Each number is 500 + 50 x the weight over its row's rms, rounded and kept within 0 to 999. Layers, rows and columns count from 0. Numbers have three digits each. The size before them is the row's rms in percent of the matrix's.

# layer 5 attention value, 128x384, rms 0.121, rows 47-63, columns 288-383
087:505522535408406462435472455559486538450557475457455468566468443480478545475480399514580528471477537533480599508577452528568448494562466553492498503425525520424534504444523506534535568534582520421532551492393468499505518465499510498439440499437461491490543571533441458570486506498560499492
090:446433501522582552466525482475523477443444485548432486558541474449392503534501535523475466493473443507339531542526574480568454607495395556599446626565489562532495455512492522487509475474531542427457425478440416461460485562553509490524569530439366457511571518418494533459536559529426514563
090:485559472502493458487530532584532416542555502513505525495518539401488520513425582456564475455596541499537575548514517420523513548511490489530451543426583372356479575492498384505575486542533570544539467447485675443498553407496480552511526476530545517532366445484449389511437480429505554495
090:544470574534591528525526464444510566498529432428487521469523424453528526570554511469501470477462417509500551537503629461453458444423537465483508511474475350478487517443556553502457542485581489526453528536554553482425450442438512457523475490518545492596528501466491505471469443597456582419
091:461455539392437481543520516516514493545559450437573475449439627502501427477494446486558463477499518493513431500479506591514429503486505496497502508423532433525370442490451412518549417429485407431548500500509617410544460474526603596500514587489559550525502580488443537542495518527529451541
090:550532522512539520543473341459426457501508516553489549520432526421562454526473505472483473492484526507495530522425552510511448536440516486491606519534555413596559529538473551532408483500461499396505569473446537566537422489514611469496483486422521461441550427526500576520487512411483474451
095:497503481522507516547535488508455626518494492527586546460539477522563515514509372498501548508465439448616473453420596462446510508579573424497552422519615426491554511597448429563540456527517442453474470494479402469466537507556482468430519556487457460484579545451473562542449409499495538496
087:476530545465528507542482523516545517526528603500514533488490464465438447544476502450487505556454465501615490475523518510500459368493510567462540587449511556417501514557498498505523549503422574513469450497575561430528539439546539422444501425612487518571521559464397585346585407539558459489
088:499553522481471514504420457522484470431426474531529498467491415412542554474469476573591524483349504557477493564476457529497489464452490491501487442576521467459468427477450490534429437484536475403534495486531474544524491467543474437451504475496473459412491490515570518584566499463436477413
090:573526565452512462509477425552508461420532462456495472503480560539545409410580463549536474429514454472498544470498562517431538461568417439556527413429377546503560476554504511544541485612510483379561583462496530523486637451462498527447533538550617519537469507574493441416492433508558491546
093:446504515501524464507512416531538524580527519555587474512447504494598458570548510452543501493523567460471453561507472471517492391525480524512519414446547493463474504487454533446454579591466488509490557579502565465490544461569568407468509409445464436555484596524523462547566448509573362518
084:566477519419531500573508482520419545529524503467398550452568446463415491475446546411459463598475502493426506497506508441546576484542456526489574526531528513465483465455554403494481469478479539544524592550494536498468488479380524558524459455554573493507486511572526535484498479431516518403
089:428538561506431487485478474490474496464555552577537486490521449439512476518447398462433416479576613537460536552639420554514535487527396474497454566411530483470460569458567448477485528492456429488626585480423513492486449483466574397470532486510547557497507455465519530548580547437526450543
088:501444581470497500464496603501602388487507524523478493449497494482529544624505578471443544474426513485529585457486432416439562506535470510507492486493559447482591581554521599492478532556582494519457469557464516444487493585492524456497457478517481577604530456426530530504481445553487529586
085:512483585459480386540464475586467537522499495641467473479552524546469432424546492484525595542465606484466488536515531580565476485493553605470441460452448473537479557595465533525456451478400508515475606471575517528441524515474404473529621480534519411573450516416626446544460534414521489488
088:407479526569463617512463595506541500490532488458461562601624547573502502482504409573504556453467465555529486592464556529426571484479528493475473494542528519525557463513449466426521549494454533493494491550490520440604545595448526453577552535435443504564516379482442551520545438453475479567
089:407499464571576448556516520449489459610429512516443461560471493571496509438427476493503558495513538493499497466461535561511482470541485430519542487532502482420547558497411511589479601539556547462543479456504426389559506543615536583416638490485495510416520539512512506487542505467453608490
# layer 5 attention output (transposed), 384x384, rms 0.0812, rows 47-63,111-127,175-191, columns 288-383
081:370475456507509498501518386526412594540434514488479453499540459524534557503543562492495516451458544543519559473541497565433475471617541449570507512514399537499496544593526571450527447584494521440538470495542425497499525461421513548443500563539420533489510479467530438399515463516559578456
090:560492493485483469481523438481502510553481456496447487472506503442421537489462355555572493504486568480457521573548553567533559519525540570489464486420489504400436573429581464512503460464504404499538469520506478533521507496459500561555581518507473512551494518499539516466502512533574530521
092:529538448568493486503607558513514450562515499551424489543553457513466536451517485465373488463491457457501470492508572517503519513469516502598520517496556519448530533423471605464457522500582520439514515482538569558437457459523568402562561502506561433429385396506577495492509454499563463462
089:593515565523503535496529563562481533475552489551528581594550503520490474454446518485539546550544510392450460496457594385502513430481429472562564453546474428643529525487570522526502525421513516477487466473523529528462463520532537442503576417572514554495445455524356562563472422559482447551
084:475497513459494490449473457518505551514577498497489458435444502477499509583469508541564510417604473463501414430516552565489485579533590596520483521511489499500545530407448531529552510451504395457520470498538501500463529444562596406541507459520508486455464533505571553568399584484519463614
087:514586589543518503441531513550518530530617495518511431507463488568460550513531464493477381502581469464485457483342549426503470485477405499464505522417522452593574567502473472527427484526483558506473454519494438482445524431518489464479527523449550533482511571497582496553550595493503422521
086:583493505500444517481542497576490591574482515491500582505490481481514527469464415525510576507466440482522515487450570555501592492560515497445512477446503508496503420554508577494510325445470494578521461604529520443439517532499467504496488551600488522429527483467451509441589468546554539482
093:430528391412437451485482490492477645481522477472552494484480465390488581567465506536424563664466460446527578501438512465516486467512533505485525549522448495535484406553548532488495544553487519523502466504512512502470581478591457518496377432525527487546494617469456492481492506505550570485
080:458509529496367590492517507468462437450470463527493555478497473425538456521503448510482540377481526524546508462535479498461522491428446446515563466483543581504479401523457447477421474539501440425513552496578530527391451455535478517535557435448538427480451498496544573507496487461534478425
087:547555501470567526475581391453503544487514484538514518598472442486542450457409457568538477455564464493455524592525543488466558431480518551449506479594500532510453507559509488575452436585469485476466578597581514569418533495565510430555543485433581420491574496552474592425546520481497419536
094:542529536518497544516515514563549537559501510447563488548471474577464436448493516556546490502503524632547493445559496549468461539529488449481475506480550506498441530456481501514501546482499555551496493596542500470499499552602483445551506560439510479473497546492578520462562414489490426511
086:502544548514459493509419432466525520506494514519503411450540491475478473398447430477527455679412464515465504575458450543438544536550425473485499485615490541510481434455459471455611457504503478409527525578478590455514512486491504561543420512495494444449559559508523511491444466452518412562
091:417491561578429584456494494516555490545499567457478494455558551444442545464465469539385490518542612578531517516520479538377604390501370505551434452556478519609482553407531550508399484471480415536549515466510505487444503517460552489449523477591482541519520413502491619509503574516456548456
089:434482421550590541436617495411582484515512477528487474494550509549476450467468541586506560559490543489601503526502439485539531457470491527515439530517424553488466521534606561428453555557576531513461526442468504520618502517384490560439582442451461527556548488450547489607467428520450571471
085:440524529470480563577455504549488464530421487516462475467570486569475499470469504530483492492524559632511501526429529482508473480521539456436480492519585506446441501496471508558437517568484506457437508477534505408499549525535411453471670493622573451519602502617486482583556581507543433525
089:441472444451440616450439435465497587611563513454483548489510581509480497513493436564515507482485534515543440526480503450469532426503548470462494427438497570536451462422479498552561463562531525482487506508529498502483482506410411570508485595520461507603456385566368500519472524565461473452
090:476505398495549558536578565513492558476418518487521565543426512561509556493422418462491556671471561438493491492464570571557513445503436409506504554518421557365417466553449467497501507529485545493390541397521471406444432505480503418519584574535437524509543515500486463467615423429505593515
096:560454510546505398455438447433443539447574439524577495541547473539480457479590575556516462506543518504460559502512536604531508484492483527568500439428494438473454465483543520406451432547549383511447562480485453544551417459535425542464475561508420494603479536549511520535414503526475529490
091:459441418515470476532597405517503533565385496525515476412304577490547631518464482474471463410476527481423537480541507443408469604518486427549552545498493469494400557510527405600532483539499538462485459477479475463501516448506467470520488527456449442487540560489573508529477583545511468476
099:545427502518460483429593489514545458493592513464516513563518522365461455466546514498536486492532467518530509491480527511555478498484436437478517594448490502477431484489473432535510454494489565538497469591473440400502453523470481480467504472408447533483459513442483522570503499488463566483
097:568531476566511465527581454636547487518527383465406376533506494434516409429474519454472534545439491502480470502507544455452497458488503548515516393455503430462511559457557551463503550527526542530535517528467508521540451574423525519508462570530487478496505471494475490493456526472536450367
098:494573551543566497500546553566426497464477532565477522556520431581535409498499415579445577486464423483526504397458576518552454596484537529492522555430504455567358474480461498544512447441446452479571557571514516380446525500459489548483453438358570515629550497429530519471460547580475484521
099:570485520480420465473512534593456491517524505576493522497466505486361547513585538518546439560477510442433668529515427469505495507507496456486438504545596464552516452578424472511538497507473546472449518534444505569555394406495568579546532495482537506475477432575456455508527505433497476479
106:602473464525538539554556529522563487543484420519476501437609510473487520523523444624526504397514542472570492470411448572470538462495400410466499505537543434543507463493566526492599443495465448558507563538532529414569527528557464489431520533514532473567480421529444416533435386494472529531
092:537445487459451461493529496530490538393591559603480524419441442372499533563534508563534510576435478450457542475503504523615518525519538462551494557484589516447469480487397531443404504469415438461529459491542462410442501507626562467556465422538497427549538465415528572435557482431536511479
096:426630507460410511520500479505473537497507439491558497505591519381520565522545492572567554448549519445542444539453486499457468446391476470467485555500497521475531472525450568582450442579444574394457501416574524534501475570431454540496562495485533483441527476541519508513515398473532416396
093:637456549435630411506470440500553440522441425535470438552478528480601556440475548513484502627510500463570492462549434472488525528429553464561506494477491528547511531536570432480638457491467509457581502445516491468531582491570507443485517495493463526552441419624491492412476528512453508491
096:436492531463564533459525515520555530637568486530521470607468549477486442448477503550430518520487492623613410459513527488533496423547494486424544423510543553482527518416517535516549522586463426499528530477499499510536486562485547553567488506481515467492561586479497473573459539546448507557
097:503449524554425470534505489438557487510473547432499485442540451342398473468518494553601512733572513422410536608499394373493492450560455490540471559573504518499484464519499413483506479501499565556411421540502605565521534468532565409467399493466402484515549530563536526515467472496436498475
087:467454595496495479564474449482501528571528584463505507503604510487443518541507460610533514564555561530471521612530481590476578449495482444596491465523588484464514507442482477458454538459462548433464527551587512427552490445447521523515476441523491467608593496439500438475516498510525518534
097:471442560444493511525498563501543513589529421433515545508457421585477564520471544511405515483439563523551556541489457498508490455505468447426498441500618539454399521425473573539450499581556495466528397557492461509497512545506502549508417573470539514571533513462405491489437504514545484464
094:483425422565488599549461464478448533529412491542512520528499468454406581531550390474583551581487463456485549484519536498514530507517469575626577582516568426427501565625453483471495477500484433486502537490485498535461461555592513495515534515565392483523569450450499471498546480559480538438
099:500507321587539561471481474480538548504581484484510507486469547461452471496467453536548511554482477503547407483455489533520511530464556484474537548618446477534486485468459491407566463414460525495546591517540554450541469530500477543443543587451411461588433517483479438512483473480524499570
092:494561512438543473451485533471552523590406489522557454430497509517511600536530492414586546606489515525536388484496465491503520514461487430413495610518474483493464467504554499452568517486502559408497531427499503487614506554501555591471544597495510551461498527514505501540474478521483579508
098:474523575481439413488476514469542441477550489558490460510553507478466492482460493496509524484488562544484522511526476559542497574511371382479529536478498536558502613535540435632542430484536535508534645569455524443488495516565516457432490441546426519610406616518410578526347513490519434467
097:534393449454481532450538483508522506473411550538480454486526529520436506542490531481434531576509442438475510530462487498414582530538475505476501556580452514549505470503530458497520572527510497546461398520473481517451560492524527440493526566541488521422548591504502475508473451519392471476
098:437500518368533483460552519510655507539553567482492487555462501481487443464444437525521551554506530513478534565586425502491412515508498473468515525514557510510435502534427471515481507464557521533440529477446491513446512497381540576426432422412472541531454562459529430516500483501527509532
099:559553490513509529501411418526481475542481449469569540487523470493498478496585428485421506375502431418534568442508552516521541516477468526513501531477503462480557536512515463465346506567444529536450533402452579514516512503540511499416479516429585447379497517447422529509466534487541466498
102:527475523501489469505525536605426465467551545464533506499481541479492493409503369602607499494495602482538468452504506465546474568516580510482548541389365457487458431591497436449614496427419520520567568539371542441581494425392515595474496442510463488533462493425436521479382532533445544589
095:477586512535388551553353505506389506490505503518584586545450574534491471472561439535486487530525492432477534467548533521555474611544506449559506494468587457582442512492563491498518433480497422447419497599474503475518460517574600595491463560483487530386508536512494454595408467407504481490
096:563549442502494534583441494482530549555492426488561475521513450593471530464555527513557414501429494448517386550485560478451543552550518492467527434500536513538507541534496457512469552579497498510467561527549460401440421426495478492477541538507454519536487554490503480512430604497465558575
096:464466527411466516550474537517408502481542565522450585438509542525476435541559501441492485490482482469542493496543458479537493515546568580476513519441569519437534492511532488480497504488463608452522500435522584489415516475520539389349465506575546604505443555436517450478559423506479520494
100:466585442582502523502494437440456485563427416498560506518519589459495560472499490520428485356490517525384505493453517571543540544553486485562477448524498434568601512559478546511444465528554511510418472373617473520661571533606454458447515530489546408439549478505542507527526572533515547541
100:517478547502513430494428491523472418546523467513491493479520556588559461439513472564418529527560587535479487533504478520485462589396467503457452496517500523521475486550537519488536525476490468448613603499438545532513510636486473570423549435540478496608470482596514555512460485514507426489
091:459547577500532488479564514494540533492465452502473451507529538575563530491493488454562416505502565544534424496584505473485497537567469479502530418455498525454568551497470460560526578518449449451537540527446365512511524538430547513463566522487495459523475520468431558436448492443484515476
091:523459532417488503474462530526406473459492431426450453382520444525475585550513587429447496515441538466498472558536443494467417486547568551532483557534494476514384492520480538482564499513530506506535526540538502593424498502623446460566409436443487481526517556542524481422528538566471561457
097:417502559534517509506524492470510385511531509404433413568506493514514417483476536515496469550505542568583461580563477530461497442573444520527412526479466512379478657455485485513453522472531439462541456579555456475458539516413449511549410530475545500493499439499536500537606465504473540503
096:501417513485415498509421492529520416534327433477412447457477477516480493557448490420521470449458573471450546424575480425548477518511394489524573449450576503547506527508508527472514512464533461486566508521548458525421426492436582469445543502554473461521454499475554391464395427490502538399
101:520504599506594479462450526486551502541514476608510458435596488621571453475420500518548487597468458542537464454517547551612495527414556478440460436499450512483456540519520511511509477395560448577542608471464426512487518585488537565559557440502454467561423519422534508505486537470445527511
088:446515544553517462507515527501489483456389509447452558540461409537491480501429465577561419467557580522439533511476488518462569469529483483505452486487553614492546486595491569444503512552500499438507495517545548562525540457389467563519610530541467486547466514520524497434546459471502457532
093:477498477557589459470424435387568441569506407579516506570476553551514476479499445551483544405561406461546546513416451420488542574573533536481464551534555465616523529602476496481510613591485597464500493476519521512567504503524438544415570482506484565511543501536526451499544549449407443509
# layer 5 attention query, 384x384, rms 0.0499, rows 192-211,256-274,320-338, columns 288-383
058:509472458513547502546514548422355535549328548446533450445395414411530478495566422492426520498519487492440576544517617459454458479463577624489516609538534527516472598497502484464524484494438529586539440488522469531459522427491363465569476541480470428493550497475496638509473483605527500523
054:505650511503523565579464671582545499504492600529445506465524464411497506559573473481452480500553495492434549558565527497475482456509553546573393487574504521533473430473509504515464462543403576459451517498490470572486490561458489482561415541493490572466480510566500527509561550479514545485
053:491555513432522592475500529462544535462499450385559523477608428518502486541493534401488555497537466480455488479445523481515456485491644406571516505503621548432473459462498523585456518417501495523509562563531495488451573524489568508551485521559576641523464426439488428460519464573444510530
054:558507492427482503521574530517594598414548531437427615481574482534490526523509496497536602492515548567550428471446487513495511552479459470526540479430461465503556465424490516412546562498517538436557486612438489478536495537480541429507508621434445455482477513544432418521452456471466474541
053:424426417474484466553457474487414482559482508452514406436547483437506488541638530509496605497453502526519489519475469426538477429443536566449469544503554442412455529499534536525469413527462501490528603424489442523515580475521468517526454449489440486500583533505565510604509519506551478446
053:496546563619549568462497469547543497469460554580532481425529508558485452501468466443562596525454488482496530509418499509544494518509500561501559506495556466530530477451428525498471442499526568470549598537495492486534486502451452523565503430501467530464423464493470482364530447401572423533
051:479522509465564515467477541518493557480544491488496445498509420542509578530485515424573548543573458560498559589538520399530479549445558469459589516522530498486418473489519460437425449431502517449530551570492481603448429566446540516472532453549418488506540542557501479510524473591515516518
056:535507428504499486433426525528413455590405539501516421512431600438529512510527617528465483528542510446471518502499475563528555445483531441432603434485500541513444559501437510469502343508502492612500516522543566526466584518439532475542433566488578526510530519488601593551509529520581555477
063:475442529505527470462539500512501548395520518472471543486513411582438486453524575475520469494519571520537430537466463459546455524537442477547428480475428516499489485548519563509450481487463529396476510423398430468475417488472517536472545555470504475566512486477422404571456447472531569577
048:475575512505552496521544578435549521575568452549419541582479598530468520566446454491546479442539397484500528542483508530464567521542473531577518540526500549421437544508518593510447437410549525508440470512518560409497431594483487482523431502624550484486467435537668548583456468448517481515
054:467447518503498427547477460420411529553512413562471569456529482411514501478523508364492471560518462467392520550471432443450508508548592590432454534458551526494500505615570570564542468492417534545579595530506564438407465441466498469473470508536454502546418446514477485536554499503583495458
060:569469481485478621566410506518375488417462530564517510542581472565536477529534541492516452477507547507519423486502506483512517442530491431466490456389527480448537473625520487475490526508518515448440535463497522537506518484531426493493495543460491503573460515523478421481508440468505477512
056:407506515562471480504398559576492506558497565430492459515455462491483525557536516524631561554563404575504508499547547511430552529517532614491456542542419541508432481472482454556599521461568491588428512465509413634514568567476544474540540449521489502468436445462537590482513467501524501483
052:442538510461455467429531462410542531506510459472522600505512432475490503489405450541517518531550615623510561508472534480468394496537487508559544484441448470444488448475422602555496542544553550474544498484478545505523471507592500600547431565564554545484518538438490555537567517446415551436
056:533511490481492455453478481532582519424540451384483599525539510461453516545450502551494518453557539517444541475477425432445422461492458599584471526494451514556486494432460480481598573459525456483475509484472550500599480506564589557578418569512532532455542475531497525483552508512394601507
055:506617519453496430511494506526566474546497504554559504425558458532497551423425535452536438468510514496488464572456437523446440581558533533474477473347547639454502468447500613553485451549473447501548546461460487422442504375488532558542513459581496566512512505455574520519483508405428509490
054:529479477571508469408487465553423531450497446464504511533446502414445461607510556476631447555538448530534544531523483504505505438516523586528457539523488441488458439490491465491619497478503442497535486474465475425569582562519557521560476491425503585445505527545560567477478561594518470517
059:438539534488497470437447577512550499546578510451523518438556434516433484464407500473485460476616464562561586539410461478496474567522568647595407506463504499427564460452426524503560493447467549433514473485439561458425550497520463536503518480531505551546470498450489437450438477487390577425
055:438574549514533454466472487416523521496489458460494492536442476495518488543459507537546516441471395444476474427541506491524519498494483449488526587570397505499495590480484480483539433572551606515535528472581487553437543448589554562492497458541387534477510579492591560543497485456453616513
057:461528563545491392353508509351498446517519450409540541528436512504392401482497522501570462461542469473504562477470429536549377494419475595465531498483393441511535521413524463499628482476502501525500524494511489512571414491541479526484518517559533611489511535471562544461599464428387517509
059:510578583531444459566505402497476440547501379554431522532514478596509500474528454487557520455613451403599529487512558488478472519474493521613497448460532501522494464459532465473543436544481548432459529464425499488472484486446430503467506521457599428545438517595521579463459450556559527462
058:455549510542492486503475415536599493430603449558489658430481492547537510449515460492450453440567489456571575544460565536459478469460470560458507510542559452547546509432560450468384437544473507506446442558489539510482404412471491433445536577527464487469495562477603428435490541519482452586
056:539502584439523437530539452524507563547446491487509443442397563504482471524438578545435505482436522541485682470418531635505485492517509480495599524426494499489501457515528473464469502542528455497415541521521535514450431581466641535448508489502523500499576529524555542511559534491503451514
062:535503502444523471456478468485487498539524561595539483531531620465523400488468542410534629517459530481539524543463460439446493484441546495397504558473422511488510550473517542543454466450473487433566504502541507622469529467537532556533407546618470570514538533465466454537428552444523449546
068:519474477491496571489524553453595516533516493517469513508509449562512530460496428385545521545589523546459528502487553539506423528487576502506564490487505462458428426561562446473499499461476537523534394533553464465511575581499437444433553555474533533571495501485492437484507485597516481495
057:558485447435460503556504503429491471478546523482472483444564492518432448485515589457619501519454402521485525453534496532542460506469533444374548491423528488519410428465489505555534470472489554541498546549402560480514600562519450501567456499451407491493449471537536387525531447491536493435
057:576449481390481462574439571523535520466609538597543558483475551474473461423455571475518359453461479512503441434545507528432455587551522510433537446559492483484458494510516542473622539433529545437549461467600510577521478465526634528589445453481468536513486544393502489478570500477488519480
057:500466524379559523508459497443512500509488542513540525446432424486552521465478519528506588586607455420473450457520425531538505559514437503405487437527420596502481518552455491467454484462465465470497521490522538496498529513551540466479473518520463568439468477494547365501578510508512480448
065:446508511484528529515463499475443540517446512561455457479506534506481533584584512482548589557455438435497447522393438457490514498458627473404520554461538452484493479481530514451513499555365511536514618433539566562503513471530449466603498540507512473439447477530507458418497497534577557571
058:489507540397502529474490482519512470559519553517511541469510497526514497538448543478430478456449494515499524550524475431587366506407455436501545488486466413554443560494487532542401445442482480493445503434528507533518566562443477541461435488499548483521534543485521467428515558612536510427
061:485453500566530441485492477500437579502547480523517449482432512522529438512484468480489463583456427478468569539475528585461455556481429610499471524466526467497526446451580554412469515412502580413493508558485446556500502491504486524514569513462496598455553459568540460480535557494485386511
062:467530490487490552540398462436425526517537472544485413417421495563489513605560549485587540475479532475503548415438454578542410517532566537511468568409505460482452481515586609409418493515477457575421591490507547434549527470524520469562445557467461584537468531504467450502509561514487461522
059:490567480429526490479475514513480479487504536475479533460578519599433461413496491596505479513489452496533565472481555424511424466531565543589605607440428506474410355505427454504566462474513552472556450429449421505492463446519536604464457499574544465569457476559476551448401529562514522546
065:541636519533515435474521540457492480441472478451560554535503495484540503452533468504456526499553554462459439523487614452475568479486477478491447577478528462596562425482500420495410481472492504478543479416457515455537521449433490472606455427378529459476575472429548468511475497477516545581
062:519498463535511572452545513503534487463502487445506528503557466470547549541483431484440480469513459568524494539520533552449620487477401533472483500537462520540550499530533470532536482483640477524542386454474464528523614506504521481529532475498503452547541443484491499501501499444593521490
063:508487493470571515494458599576543532535465523508497499431505439526476545607598590456470552483572493567443530533515474554433538500461468509447480460483495507549557516469502549469583555542535534485447550542413496599450496514536595433494470473409551460543511453512479442475550530490436446467
063:473574544501507471421528466652491530454482441588551528456521486427469479532605517426524551506596539482529496435584469520517513442505541599462554489574458421507497458431459487602560467439472451573484496584482442481447473428589519449509503539452532389597531488580456538503482504496424524430
067:497647548474497559463569495466554604476612594527477511496499499565427433503424456541536396586503467561502417443404519595415531532426576458498443448419488456427591450392453506498553501445445441577519466462437574487505554478572486481525444511502509496496575515490482505431530509527525485583
064:482429459442524433446361540500490464506470440533547528462496453519559536548536522476428415432570532486550574548531457436520398456595571392480595439601459534523384465504506463503511437533530533505496504539527440476519501459531472513429468543540528484506392646586475575538515518571476563562
106:488470392526427551554504635474524504503478512530546487429529473555452474576493543514567542531493493552497508534499538441543458436509512420551453558468441667551502549453461366531444471616545573483442415589595505564497559519385522446559492386498450522472493388521498501479444554466568428493
099:417460510506435490518498438529513413477519515472504552441471488497468468562456564590463432562553458470444491453522471481465525482451542509572563570429435446596467467529533461567472519438522525510479455560493450422515463533467503508542602394480418413469440682491489507551541571544588485469
097:433513501439574462428529529496496494536483484556453468582511426512516462567445460540426470541463447537501437412482527521487352583447455405411488477569479484511426461472536555511549497399587512513420542464503442473519476534547550533499470414541564499463522490519543478542532492573511471549
105:543482612518528602493566445452434504512526516479533562476502498459500433486493535391459489515460480560505491505461447501476580503540438544405537476473518495487596563554491495448574595528590514498564579495422525479566415500505537506405489561465471525496590455486497472509474585496571470536
117:486479429511425486585538490535496530472481411504480499471523472452520486539431500566602475473554445504435578484472440484455527438475495520543456510506465541514483469576521463514530431411459563665445457497559372559487606498461513547508497497422437505450527540442472485465532437507520452451
106:498446603466522446454439464531426601569522389517487549507519484469516549506584450563501478509576427521496459406558474485540477430533511491572416425447516510448522416512522449485491505434483498508489485603515532434631579528523483488524384457469478501519425524578538446543461434551473491536
104:514523481446527570536466601545461521525593537565525553508484447482495395487496500504559451456448504399526551520507562494555456493523476514553590498444497503561563537533550528470482482577480456465493490498454523508425514458334505519475552543542448525488503472498533478518525498513542527478
109:452507492519479457492567466558502450496451489485515516438595557465461504584402517440513449514501474438470472591528498431442458477512626468485442524536508521455505462614539505496463495447499602610571446533501383585497530581509498517485472533505545501558563526562511531463542491492509513413
110:491447516450483499517444502490544491448588445464579560477539461544464526526492425539437465521462429542551552437569397465433412577483407577565535539444457424486543425484462518502594494428520495488461526529450409519546465443470543520523495428558454452502462437460463499391508509522509485563
114:359482490522439437494534541446423557548533502494508531447483496449448411508424525460489414492537386467514538596541514438541449534509543459480484578479474606467459505421555525493447460585384495588560513528499533517439476421491543459508450544494528487443476524469464465456419518519450525496
105:521509605453462529380530469556516468537561494414540426498479504534461537503507491536497435491548484505428458444498530487435479557423417505560430472574449473461626503543531562454458489428622457451458537498475499466509564541445506584476386529501543472500492535513535446478525414558562499517
105:551455505494513428464459536475536557441505493497399553534553498525601523461461577521426462466478426509558497353522501542455408559512474479455486503444478457472474460437514562478559442460520581541451550405481460481576484510607515503544537473526539463521500567515468487454419512486525442553
106:415563511457506456503467530539536490525603542555561488441542547530467467519518527626487441510593536478493599507468556472467565478506535396537495563508592481476588587503480495324385577598483483433527507523565583551440499484432510580503513443449489538496518545467568491451539417457578521472
113:538516499562536496553507449508525523402514463463516588615519580523466556443489479524484538444473441502493515408456514567472471493499365530490471545505467515522548504549447489451517515436553580544448509485506555388578501606497439512516535524511548488465533526485494472507558440480489496597
114:537490505464429467519484447561483486431461537404544552563508482569579551509476460451521492428566483487616455477590439520440507502421485679501443541542462503548449432518543541560540514425591447524511539591426513381518474432489540443501509469432487508518538520455380503587496506490547454562
110:602456494426453482473418507686486543474461520411401584611501500392502580503552510448539555488419471506481547502474509471470433515501505541449559500550464523518454479542551575566523499410481473464486478486473449486479464506548486543480539515450552476587549403509478477547472506540561503491
131:477482483526541463523457509550541494568456474455528529464560544461462435514421490459480518475561560478498552492470534576452456371457528531505538477469465407476482504534521488526452513590434585452515485547572548452526409472366499570532453494410526470437484449438586506536539498459492426459
117:538447509389535480584430527500510511404393484467475608606471446493421409505459465475522628482478545452569486453570500415513384444471512577401541539510427506523483531583608537477447517482516456500418430551546479568600485557468490549532411506411557428541537492542463502521484434598483506568
121:428537480504433450579507489581378544542502429613516438470511519482543527519563500469491482517364566515570482480422588416532405432555590382501589459515555507526471621544530536468448607567463481474496498546513485551478549522436558514429580503521500524474494515529493518525503504582517518493
# layer 5 attention key, 128x384, rms 0.0446, rows 64-82, columns 288-383
041:549591486467458524432486472519583454438561400527476524492551489478458414539600484557601530424483517543481536466501478505380545467539547508428488460511401486450500522495485437484556558503555420521476490512502488510519496532528563523509547529512506484491493507512461462491521585390456536494
048:576429467410448494557435485522441539459468490411527457502354601541527487498500528526555464499501479506471471447491518493440571506459433521482461564511469635567549478407541471485593591567520450493527473453519459429403536554524466487482514502472565494451580510496526450441511546433447478496
044:474382500570569504456457595471542527608497544488591504472535556507449453478479555555549508457509555559557527468543482489444480569476484528497552459498505513569611495594546512522529452579519508511435545431540541508450501520545380449415507517548390471550544563410428445411433483449587551526
044:484481447627456507479484497470520474473557436486548464469496500462369505454472449411487438507578483495536456536551590471561562560520542511482561453480547449509467490595433528573497471515585466456510510481510518508478458512474466438474575455481544476456465504504585587479535482571450492496
052:531543501443529503513484448519409510458458559487515469575518503451423515499517545513556509552536466521569404535562542492428577523514499491483480394544488563493525516392506493525470656635480347551485469567485507470458379476507531412468474520572532510513456507516511522495474517496472510482
046:463483472510519540490416453457428518536539475463490573571511523471448524424593475512425487479526567479572531476545505522446576474496521507604518440487543517441524495455542482449428538466554441535583413440603548445458348470534489503364535551574534478519552497443602540499491435488508607579
048:505441481519438486470613466478477485557492498492457544498460394498467470474497516534523618543525536571450444470484496471531466521464505468566463487491478494510516565540512459511508533463578545468503487423480508500562545381500478522451719544440515566561540454566455467506596507514484375566
052:524441492521356535588484444439535506424564509460473544503550489515429497446597531609454540474533529518528534529486500538505529520519516466521587567547540604498595501477559432465516604626380470597486506541500541493494462505442450434493474458628501486586506567577442506436396490407478464497
054:497494492559545530521523493518520423585513527474491531461563509535553527423476506518439478467538509515508531478543549502461646418568448386534460425462510453471482474543541480472540405390593555427609451483487472500510498525435507550500557433447487547496508503437588556569553491600498551402
051:547425523453550433558554506476367502434563502540533537532492601530412471465544530555520516577518543496518485518469489543449502535495599489509544448520489477509543539551494449491473613507577409515525484468533538456507537476513529439530531521482429489551496497594512506437504538457486489523
050:453483471568449439545497506476589457481489448527545480500503518536483529466495470496472526447645492542570518524605541459540602558555404489617536475483516591517400494540438490512501477544488418517507514465447417547419488526479468464483548496480599494560466577499541525516467382496497482511
055:468488581617536412542585587564440495505526510485473563503481451510463485471499519534500532548495519487540463481554494527426528514530477440489471422514474493478475489493455452590514563420549512491509520433518506478528460546449492514564491485498523479478510533465489516558491453559549479418
060:568512490476430542468535480463623412508522420488455443567493525496459540553436574524494551470530574525452502544538516403573500441458476503528517452486459533495597514444549625473399568674478451542495533524544465488523455547485533535533471497454466531472450494497483435533462464411432506516
055:533529508548564548522522597540491504471529548512463509381492418436589510500511494484560508566447477501579419581467476466493479459585549546480426550539498522586438548506541530524444528512521532462432530555466471568475570508487460497476566513470522549463488426495487552588471434463455488432
063:491603520605534483532508505482441504470440464580528434500523484489582430421601462458576502546390514450592460571551424521486511512552592445501479386469486497516468549552476490535550505407525436402490533511534419552411533500470434604450542467404468525546533506470573553563531552496568445433
057:433431485456530483492454439499389540400470435545523506534424438495576486543511464536566410476518485482512542447568597506497549524587509507578492561528525462496405537527441516530562529413544443591459462491523501490532594506584396502493614525512519497452535534506462477526467540508565521419
062:496527483482501571528492600459529466506487373476408423525487534500527574552507539521418600504439539500538470472520470495546511470510490530426423537515491582502536521470542418539448573478394515508563488450587454570513491501496551524416406470450402498486482518478612518465458481425479468437
061:486410503494502373488463510579434514510428566594481510505454488496519387534535424447531463448467566461565593410493519456569456445452519442524503448523466462470379455592455438418537424395522543467484498442447441496516416523461490570415580515629558518457551535425531467442564515514503575544
065:537465455382464566534535432459485484493531453538536512563501573515451605510448568501444443499520593554570494588465526498493535441475523489473507504515579532485534523409484548504526549585371426539503450501455511462487492595496485454483561513547572470470450475495471424535497471463511542505